config.yaml
n_layer: 24
d_model: 256
n_head: 4
n_kv_head: 4
head_dim: 64
d_mlp: 1280
vocab_size: 512
activation: "tanh_gelu"
norm: "layernorm"
norm_place: "pre"
norm_eps: 1e-05
positions: "learned"
qk_norm: false
attn_scale: 0.125
bias: "all"
tie_embeddings: true
parallel_block: false
init: "normal"
init_std_qkv: 0.0312
init_std_o: 0.0045
init_std_up: 0.0312
init_std_down: 0.0045
optimizer: "adamw"
lr: 0.00146
lr_mult_qkv: 0.4
beta1: 0.9
beta2: 0.98
lr_head: 0.00828
grad_clip: 1.0
warmup_steps: 587
schedule: "wsd"
decay_fraction: 0.483
decay_shape: "sqrt"
final_lr_fraction: 0.0
batch_tokens: [65536, 131072, 196608]
seq_len: 2048
doc_mask: true
train_tokens: 808700000
steps: 6512
dataset: "wikipedia_en"
Each number is 500 + 40 x the weight over its row's rms, rounded and kept within 0 to 999. Layers, rows and columns count from 0. Numbers have three digits each. The size before them is the row's rms in percent of the matrix's.

# q: layer 7 attention query, 256x256, rms 0.0699, rows 0-63, columns 192-255
# k: layer 7 attention key, 256x256, rms 0.0596, rows 0-63, columns 192-255
# v: layer 7 attention value, 256x256, rms 0.0425, rows 0-35, columns 192-255
# o: layer 7 attention output (transposed), 256x256, rms 0.092, rows 0-35, columns 192-255
q0 101:525513465468477557538497508415463442483492599504489495470535519453524529377427567490476523579494509573531558441544505497580456515515494462506527510469453468523509504484481460492591512525489497
k0 095:511457473470487560494459531440520493472447543540518466484581533503524586477490495460493563553513525544485493456540498490517480548680493480480476475526473491518520488498439442499522495471517475
q1 106:536465473540528516514518520435493533495523470462424510493522556509496505554525564537456498609485497517535444505475498491575513488523531486505482505520495490610532457513477547542556449537476555
k1 101:527505519551560532461463531474474527515498415513464449512508535519493421513562544514428372573508533512500439473542494476557513503367530513529421520528514449537540498556486547503497465543493554
q2 092:478515516455422484503580518503473515539537448506466436480568543417530484506535493508513508509430572478461492501549487418483527531499491585410469505530495492484515452525563430432495485461457442
k2 110:516514503463482465449531492551423500450519514471545536502536560557445521427500444496564551491423519447533531472538438456513560580496408517521504513477554491489463465523547493459532531521424510
q3 094:467478488527455528485509501492504486572570486494440495491529526379544508429536516517490516521540563487546516476490548455510561523513557514458512504557498557493513455540519417440535509463506449
k3 100:501463526450516506471504540532445554505517525499466500520551533527503598502568511500488571490524506486517484491452541459506479496561527542482513489542511531481457502585528397505519433459468514
q4 110:483506566416503445524517553523501539575483455442436493461469508477366531477549508488476529582544473449468503499501476532525513549542472579579470506423509485496459475475469484471468488512489519
k4 101:506503486470521489496468528484489512494520483514503492448491544490444578500498498522478554512505490502487460480481489560518562550565512525523495498454479465517509469483497520470468492509476526
q5 092:470476515476540496457467470497522551495519490397505481484479564505439520528478431429501494509498478435539469479552459533454506540497493487542519478412502452494526525471482526510374537517536506
k5 105:531538488493479467481524479450510531478577458411480455450485535466503496503483494547497453473459495499560467528518515548514525593461485522524447519437478504519538491442458554482522507493482488
q6 109:500475492499500515458471427503517525526542548529478498491540495475469538449516498473479548575483492530470544462482480584537532541522534458513485514499432510453517479526410527504472539569501470
k6 102:496505500487500551506486475446475509519515537518538495490535483467543505503567516536478528542490492500495508503493484496476472496590562483517508506555479532477506486485402494501459490498523531
q7 102:419510465509520552448480510463512547550590479433499456499497509452512539415489471531437519556484463481571455453488489505523505482490483553528548548501491453519543499443485494518481474505510535
k7 100:546492504494507528459501518463509563495521505465516465482521544477534467491515476506521453524478438516488479498501512481503473481448497563487516535522487468545532517483454443436483423461494500
q8 106:482466502557498493460480555495582536492493453568457519455487585537418498538471551486459519423490605438509464515539417563466577498530492525515420494489511505512479491480546478458564513474509476
k8 116:483445526528532490482522530558573529482496502505487443539474523502448448509481498478454436416476504430493558532469438500492570443374478510528470552497499481506442519485547493457521542509508498
q9 094:553561492476581504471479498462410532536471471470480447484419497436495505488529472518512458501529449493540484520476574494599510526515458395488551578490460516481466466505432512502405497530453553
k9 096:533503511466482437486440513443473483519540490537546499586524542493517389477518499556497348532506520497495450463458505501542480425305541486494481527528479537569500495494451534521449485468495548
q10 099:394533459518534476469528562427518561524526482526431519525571472450499479445485459520466517518416590568480475496468486538505547463523607537524411521511497472512499465502433556509495555496481477
k10 108:394578410486489501537511456519512512541525458511498492525574484546493486552485478444504484534382513487468466560545510509479513488457546555459505495568518491460509517530459509490501578568502434
q11 101:529526480538534445505508552503508510417510488481550506473502549556447478560371478495506463500482623482470485554604477488462546534474485518460498534515490493458487492519536536490446511467491472
k11 100:488543490475540512431485499470534454486531503476521481489480518555463462539410461507530530448447534488519532542467451514524521522449433516472524535536563512485466543480530540470483529512519496
q12 096:510472480460531510481500505534411526586491444358503453478503560505483533517454560505513484474609518527523467448539536441493508534528413424455530487489476530456496502566526525530454479440460526
k12 093:486493516443495504457486546429459497483501530425518446428490552571517652476472520537474567440511497514521508486430511505516524537586486470554451495497524535567527554520493558488468440434413522
q13 097:550502495540480483424460400504495459426451521515502499457495616440510523506424475495489480545487541491543523519564518521505559529520443450475520518509504507457525523503513587535526559585524493
k13 095:549500519518524479424429441484512516481474548477515481450491529464554558531496472557476483546472517502529471508511485502502501513559437468530416494413468548501515602503410535485485478471578518
q14 093:576466528443491506549531491477416480558492462413432460530533475542543509540603479474473477530562523493504493475552499470528435476527539499547485516477476582553494476543462445511535435493497608
k14 093:560479516456506524514483519484383522497532473470461513597545530520490462489563489539471443505526543526483493484540536485521422513454577488551431460507515467571489479509464502583494497535462593
q15 086:485532512497466526514535503532480462463505545460522428522515498539556493457536532485522500526463448498426531553553579469537515463511477499495546497590562508481532479538554413444549497404507477
k15 096:502457472496515527489529541497492496518461572479510505525512511543539459466507538463564559493501456486460542556551511484517494508537455498493547524494557511512489469559566447518512450457495466
q16 094:434455526464520450521486458560454403564466550460543505483568506536408524621491528489526478526510539479477506487532468539371482490504427496494457496520498521488481474533504497392425440497515549
k16 095:409512555479504509566490556483453511497492527440567534435515524505487507507526539510482515501473522462484540500540537516431528521486472519492422521504501512465556425428505570469533484537462601
q17 107:512487583502554542567562544466518503529429531458473510474505482522381516560535542504465487462523525565588499464493517566493470488507491458498465499513516463531485467485504454439493511472443542
k17 112:474466524476517519550515563532500487501466497464394479445471525468423553488494511551462504455588579549567496474468513560505480505552498474475457469488428544510504400489463445495477503458438558
q18 103:473462593542499515477470561503501519568584538380532487470482531455490505471480520538524502416470528445553514531553534441434552499497421565460536522541564566553480554488582486499551519457544484
k18 106:541454504478539473437536544536511516504515572457517502554409492483494402439479476505507428437470469531537550499467549527481496471376444490495579532502520489521478565521640504532547506469498493
q19 098:572564538493495475514487459501512480499508439516457545530454476480401507466502452494529484469387520484537515479468410500507396465519562560519499486522472483501468512455458549525487569540461467
k19 108:552469498517504501508442437492501562490563442474488471473436463440415547517492431490508537459452498505485516481433487542490473532591565533448517514516418556497495506457508541507503636544444485
q20 078:482483494509629516485526534532544533458565546509512492494477476684485491545582492487532472433520529501502465481517521521536478472472496475515507575474516504525479475570527426462477459512450454
k20 085:517454475486480443532539455545574437509521469521457539576455440464519446464459444519465441517504460517538540541496522508497395420414464518522541525465541495474430489485505494583477488471475509
q21 105:497484532436497522435459468513416567489525465350510432488482480511501522500550505458483504464539403507514447525544533471485490518524454476559538457448510518505521501496488497539440447482477515
k21 101:587453521483481500527521545479430513481571446456527406506519501534569489461522498537518445460529457484537465515480556449519496505434451515542466523466500478615564484458504531505528436465480509
q22 088:578507471577499507500464507516477484454488471507477506550429496469517510421498512523501509529558381517512468496437522466560480528491583449561535491483546521522490535470535549568583510470540504
k22 100:545497491591463510461466467505468509502484458521431468537468477545534523545543555460484501487578431490451453484501522521531511504590553497542533507429469557558474572559498487517481493463561461
q23 107:548546473550547489515466498442554472515510454625491549496508503533445458545472505417573480450473506500463561485516561496571489438473557505501472515538488548471458532535558520509591549464487511
k23 091:477513455494547502535500497514506493494505469531465471570473470543479409535470462445522448499505531481454550553471515535507444469362528464446527524525510546458442505499499536555554584522519492
q24 096:536487463531530578482484432551473481462500503510529498552498467570534473481548422460509495431488579507469453476472482508485432533487495535553424422499521490576520446518467482477596562504427430
k24 088:474475477522490518568519403579510437511458513518483531527485482481528464503451422480504521504489481494496517546483480513503441509505503528518588462496550486482486485513496500517485584550416459
q25 101:508501445557507561439494465482483469497547519412464493522531504516501522512471493493490490517519508571553485452505547464460463494523486520501541459575529521529513541496487527567602522520551534
k25 099:593452518525437536440504454422497554505436503415475482425500463500529636506492484532436595493509547554531470494491517461485446550704556525529500491586496492533525536519465496524540442495542512
q26 103:479560482479490493492455491528535556456497475446457515492476487491498518518545418499502512539532450463458450565421467471590503558541485524587505554473512486436495478509437494522412482495443550
k26 097:515537490516458492456460457470468571474515472500474533426505584465496592467504495531473605502468501504496433512449481478523552562654511533524489510528456498518479467523510489488464419471478507
q27 097:513507494558526464559550579476544534514573511499506467503456536489528505482474593520528494519515534477513571486484498489564495501484476422461572597527491540554450526490493434491499529544479408
k27 100:486491476526517503490495513528581470523536539516516496421418465459469576491518501534507606495550472516456596478485488493557453480526472484480561546472556501536461558505505459496450532546515426
q28 103:430548503465481487524486537480582565543507479465504501510518519437479468505424499480551496508509489495536485527479492543559574506501579524526495490484546423450494514478496499518403534504472522
k28 099:475535449477567478521546508518510524552526458513472490492532531485455423524448560460489428483479504478449473567473490502510569515393535515483544523491520498458516519502549454472488529514486457
q29 103:439561494532539441552502533491530503461427474583478545486476475411461515447488495471468511534478536481452507608456543554528515496483583425535461549450543448502512492479442503509468511529509571
k29 094:457528497513487509523457498508499535504470433558485496416540531515452587509562552525509563563504477501469442516569480494533596477595533516533405525512516517467504479483411502487515492533564536
q30 099:523513526524517525552536479490397505568558566502452479516459461514570497487654448563501501492473428551481494470468494419451441462506511593430503457492514506535485468516516518492532448491487519
k30 112:560474517524454461491491511541418484537480503543446502590507528462506557497548431506511549444527470515538472466499536448467438505610481563514529487512475490542509426506526459473542453523428523
q31 098:539525526512465499514482563428503521415527547518483539453457526453500489402527475524482504511442467486512511558574514504581479501507552444512552598465555506518471503522551412530542506473529522
k31 101:475467456511518556469540515494551475499488516505487497577476502512532454481531515476472429566537505508527541499563527536551485432467506477511582493458495556592451482515531435543472479488588463
q32 107:418490444454511486508566494456460496378493527439478541461649494477491498491391500508492484582480532522531476508548487541480558475515472452466534508513566488441511473521481506496452469497534555
k32 098:455575450486452495537543533428490498466498531430569517428573492486518513552502517489522483552441560525517488484579481487490530476504520467457478487533546462449537533503464492472515466549481509
q33 095:468493457528521510498495474467600452537446558628559554521518451594473511530432518463581531525509546562484522524498527563520551495518531464566473521493489497512538532497505497447535507514473486
k33 109:448533452484509509473400486453571470540427506506527569423544505503470641543486524503488633508514538449408456513546489527475495534683487451504495484488501482430524491506479503519519482530553521
q34 094:592471490538535589543557484477419464506535469485512444491594597536511479566537474522500481561469568586482471492582462425560494475482470464525456466498526516611519484580515527536516445524411526
k34 095:501457460550551546514492480524455464472507484502451487524496514495503463513548542502551475516438503529500518487523479449551457524477458432514477506496568559505524473494461483522469502538426504
q35 097:505545457468513488507440451479531499494443491427447599444515524496407550528392467455543518584545549510504490549487512545468573543544474467481519467481510470436493486498477576522469458525489521
k35 095:520476531483504513474451512446491496515488461504494500444525525501487585537478519498490503485527514521490466490504481480473550493592492501489475506516511504500517510493456529501501439519507554
q36 086:456530481424481515539565496468507496453505530506540452518594526566579477531465488494509464532470516573482445511464513482536458466488481556448475469525489475421495475505531518517462493437448511
k36 090:477537493488532545518562526527489469488474511509456514486471563531522447523441505451532525463465522502488514563494495487542470603495468469472481550532514528490511493492509491515488518513441445
q37 096:474517476555582509558490523453463487592436530485483527504470465523540509508510507527580498487583465563427483559513564452549517515510512427427553567485528501459534533552528529515449472476514569
k37 116:533507465491489482496472480462475467552472494478461498432495515521511681514515533510493614485586519515469485504509532484502521520714482466506516504493526498510493492527487502519497420476471479
q38 094:623487531513514528558511460505486483457526514555455523506508481478536501516666481571505485532507379523458496497506519425604485466518524563501479473490502527528489479544559510448499463513451503
k38 096:560465468555479522529492450575487475536485447596414509644500514491507381494556499528530426574523431503528487516536483501515449424407474531527505506449495535500493429535542436559499479491505548
q39 098:454579444403515501525437482447508489526506524515481557509542459530500496435455440491483521569524512557472499520522610535517480498511541516580511471480503438475533520484468447517542445494475504
k39 104:455533468486503533525480427470488465493475459499543538556564509491552381495445494471504364566521498512475496499548504494506514435350532485484506485525504444468503482539475503517522483476510481
q40 092:489533466462509468503540533437544546392522432500514409495499509506553472477427519441464490540505512453524540461552459530597485427473552481520565526464504488491505523490485489571539516447475510
k40 096:507528508516553542491567482524579483439536488515474440514507455502513398492437497468530458512487488500479576553529469479544491533356554464512490499449534484486490567498486456513500541508496450
q41 091:432531446493534520481470526514573512480488477529478525509508512541468521483535425466464514432462512438531424539516490517491465473508504550518432483474491488532431484516535543571534513434542536
k41 098:459520507540488446475516508471527553452533493506482557469505536519499547503499456493424570419456476462486471532477503498535507488693567553530481511521421550531466457512530533501516475467520497
q42 094:546492474508462492469396500480445467559486514455470529488480506470426556484447534529441516509504539485481516531466547487468510514524498518473464399566502508490502501487474515494606480428482545
k42 095:536472529479511513535476549458469510511476524494536491486492540538520454464506516491473408460505528486495484462487495465463513508466507492495473492569479496479514513531514536480528493490490526
q43 104:462538527531465525521515522522548551547415450579490506516486504438572509452444589472540494458478507450508447451427468490484499481490503492467499506627442525439527468469523369462491510488465511
k43 115:479519530464487509453514538493540504542477479495538473572536522523496399446449509477567354483531534491485534462471484486453535485311513522454500539591459459470457556469621435478475511478483535
q44 091:515516444542460524492467473499452486464452571437570486488476561485546498409415507562423524495454540528521474547498502483441470449504441468478535462533572470473496473477512522510577490378477552
k44 096:518466565524478508466467476522504475455456529440538448498513553536531483458506524504504461489497514468494518499507549446505555497519468465480456498515488519522528528479580521432505459420493465
q45 085:503485487482502495528525520476525499444533495593457501516490453585514529491588411442471546460538477508454434448493466509612447508509589502590447514451465540498514546513422432472534554499472514
k45 102:526539494496471474526462494478530550487532471542424529488548540514508644486528479491482664478485471483491425517501497529569444528695577515547426463434476509496480449535416455528495502519466521
q46 103:419511468432570499551557536495559504497538430509440541469602457542377515576484496466493520517443565562475487479518427550472519456494518542520463444454500462499475503556505538505515460493461509
k46 110:447525501494497497531511532449488505476506439470511526389562472502431656543484571493511635505478528483473484527508481516508498491681532537509456494549494519470544460489460540477527534557429553
q47 111:564462499471526534515460449529457469562455557488538538534477471568448500526540510527544488515513511535485465416470512486453456510513419606511442422494508463513480495479536533497548474490457449
k47 098:513522482456538515549447402506502428571444486545539543621466493498509451494458443479521389506538475502468519465436516534467441465415448497480562464456455461498518494481534590511501523537431473
q48 102:596550396551406454496481485462548493513576511590551477484446516501537477449480479491510502496468478462505581534509512491532468469501561450539608554543457571481496517486490423492488563467531398
k48 116:530504424515517542405534483471592520505585568526552473522505518499499495478499475504528561537489465495496562519538505485517493502519477477489628532497538555490469517511530453517506573515575373
q49 088:421501551496488438510477593493490524502497459421471473486433492470449546526488463436505491481489553446507490557542518478478494519491520514456520555525533531487433510544539465512555532368492530
k49 090:476478516443496448436512572488540509495544502436494531425510524505519645490478463477502580396496527492553530499505521500506522558648528497530504522498488505562462502519543507482548503466484533
q50 085:483497518496471493511521495519520473420443445496529502501563523531546482509490516467517477507491592473476507530572437462556535526492521558463443508513554501530465425552572432498611580412466460
k50 092:449463504480510519492558490519533487486481510517486541510510466525498401481491461424489497469445499458475537534513476494524465486421522487492528510531559490441471465514571491524494553488465487
q51 088:473500508583498549484572568480552556462551492552506447445513570483500487505490539544497500489449573505507511458495485496475551506492480491406557515509448483490493526491554480474412522535500458
k51 099:508506491514535505475592525533572468464519549518495482484422527477490571524485510522514543461519509520594547490514483501505499477570412511513495544466514517556469495499475435471477478519449481
q52 100:548470514481463512470502496537476521473556523399471464494500574477520511497484447524481509496580470517505518591557531463548515516503421452476548482499571557526483513512512487576490472421473469
k52 110:524483485543486511441521442522479529479530508452430487446469524508570562478499508499482533443553497497554441494491561494551502539601421442529576478497563497563498491555513467528473423409498526
q53 100:455497446514460489479461449482492434582432455502501520490525508529482515535436588451537497550557546491518505466482483546474509509515531443542482491514503501432562556475513513528550549537550530
k53 098:482500514486502533465445504458522497538470529442558469414562495487480667514511533485526636526539486506448494485511487462500540526677541463560453501482507470494527560481434517491531522578529498
q54 085:584455542454489416471516441568462498514522448403500474519518475514443476516547437494499465520524527514449479553541495424538511551504426510473504436498533552506452479562506555495508497467515422
k54 098:532458530483531453502507496531430514483539468489476526481480481587494536483527499493494573471508496474493474550382508490498489532568471501488512483480574515504448480507483561521447506487440513
q55 098:436477565591529545567518513527484473613495482532499506515526536495481483575542567541491448498503565431484512521500505478496521475444521518527428507491600503550500508480569574465516503551511489
k55 093:470528480548541535509518474530525480549482497482488487500456492494473419503549513493497476544476494533432547497509471535497514501394527512487493509454518514471478493544518515482503542520511509
q56 095:577523533474514526464520453482446530562524478552505457538538550475549468482499518484478529490467549463516500429503497467486525465474488508507508487548500533502505476512487483460533504500457475
k56 096:520473474515535527505559508553490445508481532545486459647510489497514291466494515520511363558487453496494531530497483487503466414239513471460537482503568519472481488512534506541492540504456524
q57 104:436485496524493500477472554466534500570477497490484529531502487493512488470421546488464491422546537490500475531502529500469523511493559510499515504550560498519485570476522484527631522426572497
k57 120:424464519509491569424475527501562511515468516483447500479491455540524509489479545477449479412539520538501501501492535548469504470495580451499570511529557475494473582546503505496507483452564489
q58 101:507469447504461471484489499512499513472554538443565497482502495515450521507488518549483480466429515491546570499510468547439456513479460486456603496514509522463473502438454554514452529515551477
k58 093:532476491498441521481491502433488577511526546450595507411478458460456546521502484529496553482486500533535560465513506496441495530577499483486496516520458551521563530458455554467531495480499461
q59 088:558493471542508569455480531474537480438441508457502505456472514502521520558435529537488532504529445593492448522527504524553508474510500440447478485448513485553486544535549557596559458541560624
k59 092:546443515547523486449494483453513490498452478477436466462487518536499659558515565486463543452551521522495454454467486506536528517670517470521444511509464502551502514516484482497550436482547541
q60 086:515500496517432472491517493511566483516514587492543492499468492512547493553402523557495466499479583586525541436508408515460499473494451480460578508554469488445468540479462538506443472458508487
k60 096:501514490487497562442519479482560521546512551484573533546474505452542455547386488586541440455465583563547613489447493509437467476395441442425556523552512491495516545430522521485477547498496480
q61 092:501513452511531518536504521486427491610519462483523503524478508488554504511452512483508492557592445551497504471497530444490431524520458526493498495459423535485512533519516522501596460469508535
k61 098:533523547499524504494434535447468507471440495527478449540543536551505643502493485498554601499541522532474483458471554511500458585626515510495472506479470488532561505537495509467523467481497518
q62 103:476509491512485558501553552474596514465538424515432443459524582436469500567456585459469519555439609478515494505519427526496440508496491452438515516492450520533515537476525451548454522534498523
k62 103:514486542500550575463532531459574542454574455487423423407469562461509615514481544515503547496507552502552508469504452500535480511582495479482442549500477536520532512514444477465514516520466533
q63 112:555486505494516579452512402483415483501511529415524442515534477602559491626493453507545461486493563568488446481528490483428504507483481467513479382498542489509566511565520569544534499523522519
k63 099:531460470515517528491547430506459467520487473465501524566514468487537504529484500504516523463475510530466492528485487487498470507529478455571522434487495498497530508501488543538535495474461512
v0 107:466585457458437460476497483487497532519497536482484494470453499487456471539510402530531461626505461516581473496459444541483537479523471484526484465486504409500538464489511445519535500508493448
o0 105:522419541498556554514518561489516523481502493522498477508591539527524484496477538487494512516587475483484505430518550475529463521541504414538442563491482539510443498512532492555476439466474546
v1 103:493521563581454507504529472398516503468581585460516454476530561536437511544511501517485477488499503492515501586475585495508518476478536465542577549489523478513502487438539527550448469466526469
o1 102:483501489389536485469502482533498486559435471537567571559506497513488519468474501454465431487536450489471521451469470530486533524522491506493413406494371491479523515509470526407543499522465477
v2 108:555524558482515463496487506443522492496449522582483569467516495470554495458449556482486482543505471525551504419523493437479549457465507428522507555474470521501479446484560464451579514493563564
o2 106:425469458539466478473512500526465519514538481460494457458510500528424486519610444545478597439468475496492516489501568534541453482507455608542524477501502454524543561481428481492454532567471495
v3 106:465459489458490561410493485471479529549595469604490497437511544546444470502477421483490530450515495479475516467527452487448477526500547476420502480491479388447548548512482579510494476521437531
o3 108:498544465483511465532520480548492456532458476417488548466449469484578506450541546495469481568488525586505511622486532471535558529524444485458499437530537583544507485529526429524491479494521552
v4 095:495522474511501500551514505482550472481503488575509584472499511522584509476481519501522550527524485447610456452418520537522567508481482532530441489516470493473497512558511442447474538581483510
o4 093:449525481521529542475434513516481538469482559436496442537474552473473482577476463480519498478510503546480523544621564465495384470503519486431544539510495495501525471503470514557532512487546486
v5 111:526530466443520509542427470476459423547475404490477537491469543473487479515464483471536474482504552529502495468575436490433546527479454451510508473513537429532539518513572482514578507491538510
o5 115:482515541549535535496578467538536504495498555494538457537562488529574535506513473523488507547524461528471529533496567496591481495503516540454505447550472506455406502507501494504419505504501423
v6 108:548450527436447485532467472586530506573513485423530429453466480465501516461436509498488486525489420549520576486494468542531442507480441527467557454529490499457489505449521460615475542552510503
o6 109:483529501547505539519495504485476490473501525550430518587635543550475490492479521510529536474537458498530479514500449474426542490503578537518447560507496502526510460533470471500514518401461595
v7 100:490476475436476505482471477544520439490457511523461571480582539506442524541402558489501445493544505542542515509528453431468500510464477475444477464534522449517470519441461539536489500434458536
o7 096:488513457550556505497577507497465518489456400474549468500471472532497487440554492490486518612541423486432500489479507558565540525509528464498477410483466503420480485507539425480512458583446467
v8 114:481508481523480522519489458503505498444505492428512542517507556537450536622550498546550473465526536629525469457580464452491516475469519493498436440510556532548514534517498566429560498442506518
o8 114:466456547450545533509530512476472469528524500532534459500509472525589513417440532490497462563488481441417561509443531509475530552492471495520501480521449479417490568523526450524416492573543495
v9 090:532469486535498465516541537529557506494471547462551443549512552513474539470495462468484452507491452562446488466544584520523504456541457489414475505550510516531515529514513514543485485501472439
o9 090:506527544498481486520474463507531454442565492610510516488556470516458485472521579541502497526490443445563485538515409589531543524460506588520518489484461572441484455516582451474519508405427584
v10 101:497499559488496506506495503513564497347508521486512410503414538471454486553504485479503526526439514552488471540484514569502422516438531453558569533466533474430501532504519495547412462509498476
o10 106:417527515445492572488453506487526530546490542579429535499582491544507554480506501450460480509536474475484520462511437457478554494478486548519455513494459520585470483525473501489558477529501509
v11 103:621457520477507498558519466507448460435516542494488510469475536485528486509451470523442444515523451510464495468569441448544556489527542464481502482504466497522533502583487566473523519517484485
o11 099:415492526526501507503538562527507563532564483493499484457480500491526477436474513498522514466476503518505545533439586503447472514526415571505505507514541569469524498493568454437458511481490532
v12 103:507496537500584426503472448470508509597536494519490534502503562500432491545483442444530483483554501532434484502547557469491531535500566470469503580485412454496577559526456507457471515494448521
o12 107:557469458491402465504519545522465457456494487460536458500422455541528498513521600472457483573452423492512506527526428521567529496518413550499477429531604593478561481547570467476531487490504493
v13 102:399539498488452529481456499465436476478472507442505501482542509528424491498540529465510483494447506494496515487561560506410481454488441519501457418498556561557468506477549458469518493508516427
o13 096:487480494472543470469513472537529521525538416497512520470449521509530465515455467563495555469513506489515538498432450477519500561539580442543504509440470465431512574516491557463376486512469539
v14 100:526430567512464499412482518516470461481467533536483558473489442424473456522552447435563547486551464563462511499536501493555549515494529560502486538461527457513466559474496521476514512459470520
o14 104:481552459496590474538562506446602513501549458495497483431497515485522519475511570492458467531432535502487504519478499468442509477499459458512542486512549512533521449555516480495418458509509520
v15 103:559543533498482496508507505470526571563481480507456495469490458453487475470476461462513487458474522435507508515433443445481565488503534468576505613515504457473493490422500518481497495499439488
o15 105:497419460519500489482513500530448445474461583492523475544578490528469522553559498479449500459502448505520545451525520547555406454527359531502490478466461569566564546486450537538575497551539539
v16 099:478472479619530491449443548545492480536458506483478526515492542485472482538535490476493514480510514472481483559516480496496523493479523510479519492500599537521528581464461540510529515477510556
o16 102:547509453418542541497473434500524477447550547486588549502537477516559514529450472480559464523506447517460529450509535469478466484540507531460483498494425467465489472531418490546468440529463476
v17 105:512539524597507476554517515484510476443411456536497472532450553478497487446534473503542513509519533479429507488523448455557515501510517535498490536505472487444527489470499504501452500396490560
o17 109:543441500451442567470520497527488498582553498536503489461540448496541503544502536446511557585569465488499496440492515519472536477475478473509465469505518522545504480508494471508590442614437444
v18 101:488531411486454465567470567581511440514537524482549476498462496564577527480482458485471473484445548510459465408498477500457481459519493502486469461415498525503492474468547542505422504473502488
o18 100:492443523519505486456489471481562506498467540518472500509504534470381494499551557476536523499509493463533516527497517548500520606481453501504531573550471486535474536522447438499566520515528517
v19 093:519435481513503476565514508476479523570590496451482530511543517478581527545473538486468472473496476421486466485522495519477454526495430596446584466490481522541481586612503523555382481458494584
o19 099:538623483516500441472460503487518524501478474496459524453455525523396502416534555564549604541489554499552488558511496523539584529512566443520502528532493451500524375446506416439531558490588398
v20 090:495492499399562500462526461489515462596496523415484533483476532538472502458485415496477484526473525595554500549466489536460498536506521492475475454479559478478465402471517555563553523502469504
o20 087:451459499551419462501428477502475563488482545559491509528510466512511500489493565453520588474527525479507482477518457505472507498543424483533497529493473504563532552469482462471434448495485541
v21 103:458547495531481473525497532433489563556424515466536524515471470480473480506472441505510514526648530504565463488466439488464440473520553495509490526455484432457553536555505434476473506367462527
o21 102:495450472423484550502543513517489543488529505576450513551546465500514508495488578524477491477407454476494539508574574572550574449433390471462492494525515523529496484501531536511514468629527425
v22 105:464508489530483534506500499505494447523578505479464442515514525440466517431486424469468497505488465423469550637479539487481551465486510525551489488483506516559471503429507555676510509562492489
o22 103:531515464493556512462505524542544510481427512479608561563559484525471516574471510481531399496527521525488507387463446444535468526573532479445485481450472564470555498487458492440514486441457549
v23 103:484502476580487499392549466498482512468516496400527465534519499446456522473557469579508483491512490529450538492487504524491457544503506498505444457540537463454487419525477526519520496419548500
o23 103:458494546452521485563459538442495499541454465620475544459496481435532520559413529505500571527472565526499491478502410452432575531560575449513528514546533468497484528482536497515482457454479536
v24 113:461476537476510501575508544507549443463522522519538442508453443562488540511592516485533476523463520493517501499413430532474554433485492537549486469470540574564451555510549433524579509489528513
o24 113:545465516542461551404426412519489523534505586511447560523541517496490501496488487513506474439507485453489520471539579466519435540526518492528553564468441509570559500499473530508428532541530453
v25 103:534525545582524541491484558502496512549511515533505487459456534530513512469484568435463491558501488415484483496430512528500484488478465461512526491459478581484470494444531504526417507476506473
o25 099:507465459532478488483505482503469442472517507535475560567522480530456481531533503521519463377511489497520533523467473519471485484518526571490507463538450425557506520499431463492623490516491504
v26 106:482526459519474538429508413481514471430473572520561492484544488530508512470525448485436525525484517541500499454454528548512516460492433424558475466543481562493531393535475503508515515524504521
o26 107:516504540465535463482497611496559499571519474509432512442454577556484482467488533504501547417572564482490493501493457512468494565513564526472576516460488439540449492453486504500458501475525513
v27 103:593484479523477510515519376445448524481491489494496475541444497432546503534535486424510497538526426520492555496541494473533509451501485476575469469513540488494507501438430571574567489508532609
o27 103:472590618535508489521549580533506450549513479508514531458594527539476533393497505536489524520480566538483476467433562508477511530520470551505512478499475538494489420509480428514453485471475445
v28 094:432481533507522493543512481431512475483489533469562439453568491482497498530466452511537514534566521495544490498455518535531540585493530517486552551490492441528589558568452509423410474466446500
o28 092:518467480442574555447504523506550552445510454500478479530413509517537528444447579461494487464519447479505510553583541506473465456503449477491430476523528503468518430512523503507540483535564550
v29 107:567465481527491533488448425539490409382520547518509506509474583499487496473495502506447483482485528504520488542580476541520510446516490395548547565460524531508509535575464582475595467503534561
o29 110:444558542498561514521489563479532482571512516416452528411508473543562519493494479511531525474501515509437514454438532415500459560547482617472513540503502449511485501497458463509446525547483523
v30 100:458487578532518480564507555505468524543508475465423443516561480436481475499523525532459531465446494483497577505562487469493402531492512509526460487546566516545526507477516438536485515501504429
o30 101:526524440440528513485522481510519526524452465504534485485518531534566500523456463486525491500509485533481471446442489536508539462482582442492528504476554480464449512489490559534463473504463533
v31 102:475474581573488509568519570472503513478516550535455526528538535484541485457475476484556485491495537479531482512459497454521523537499512534486510483512495587525553536498566476411445473524465482
o31 097:466480421464526482468518486557573490565488520511492476463448499497460465537506559461491526566452464556394508497552498538494491463551580530501447465496480471548469472482543528527539525486560564
v32 097:546507443512533496491585508444498554570517452486479524500486497453485512421503430491534500478461416461449499553514433514509424512490550549510471501567519488482507500527459457499500498423546517
o32 095:425492524494474441453406505562477443492478552516513526500475492511606449508503545490520522551521539575594541447493494498494523459516460422468511403510518491496508535459554582472440464544523484
v33 100:561560492472494513452463398502499446452487479564565477476505552455507498466494523487478489494487475604518522470558508537498523441531495459547504523530562493437543408542558443486598514511556483
o33 102:391515539492536469528554501503469505559501499520395478515521486517492549501563495539495559478486449505516502453509472533548495462405480549505518531506547480533452529505434556542431480522452557
v34 109:571497581516516444550524529538488524503540521416521435504472532497614490461550496447524481491525502478487522430545517467550505526497572518567554536433469571510529538537498500479512491479450470
o34 110:464495484506435559488482505510524534524476549564436512501558495527433458561468534524500490469486492482520503466515475524523525440502438544457488548562520480542546519472533549507552573553582469
v35 105:487519469488548561403483422504468550527514517559529460514461501492469488554496581520460526508503526526509515453504491562469471531497468527482518511499416495419497491513526442459400457567501494
o35 109:528443459468469486536490544529487498504415399492465491447472499493462476470557466450494568504527508528508482539527529486524500449489579453488485505506575504496486446488568545555583531459495549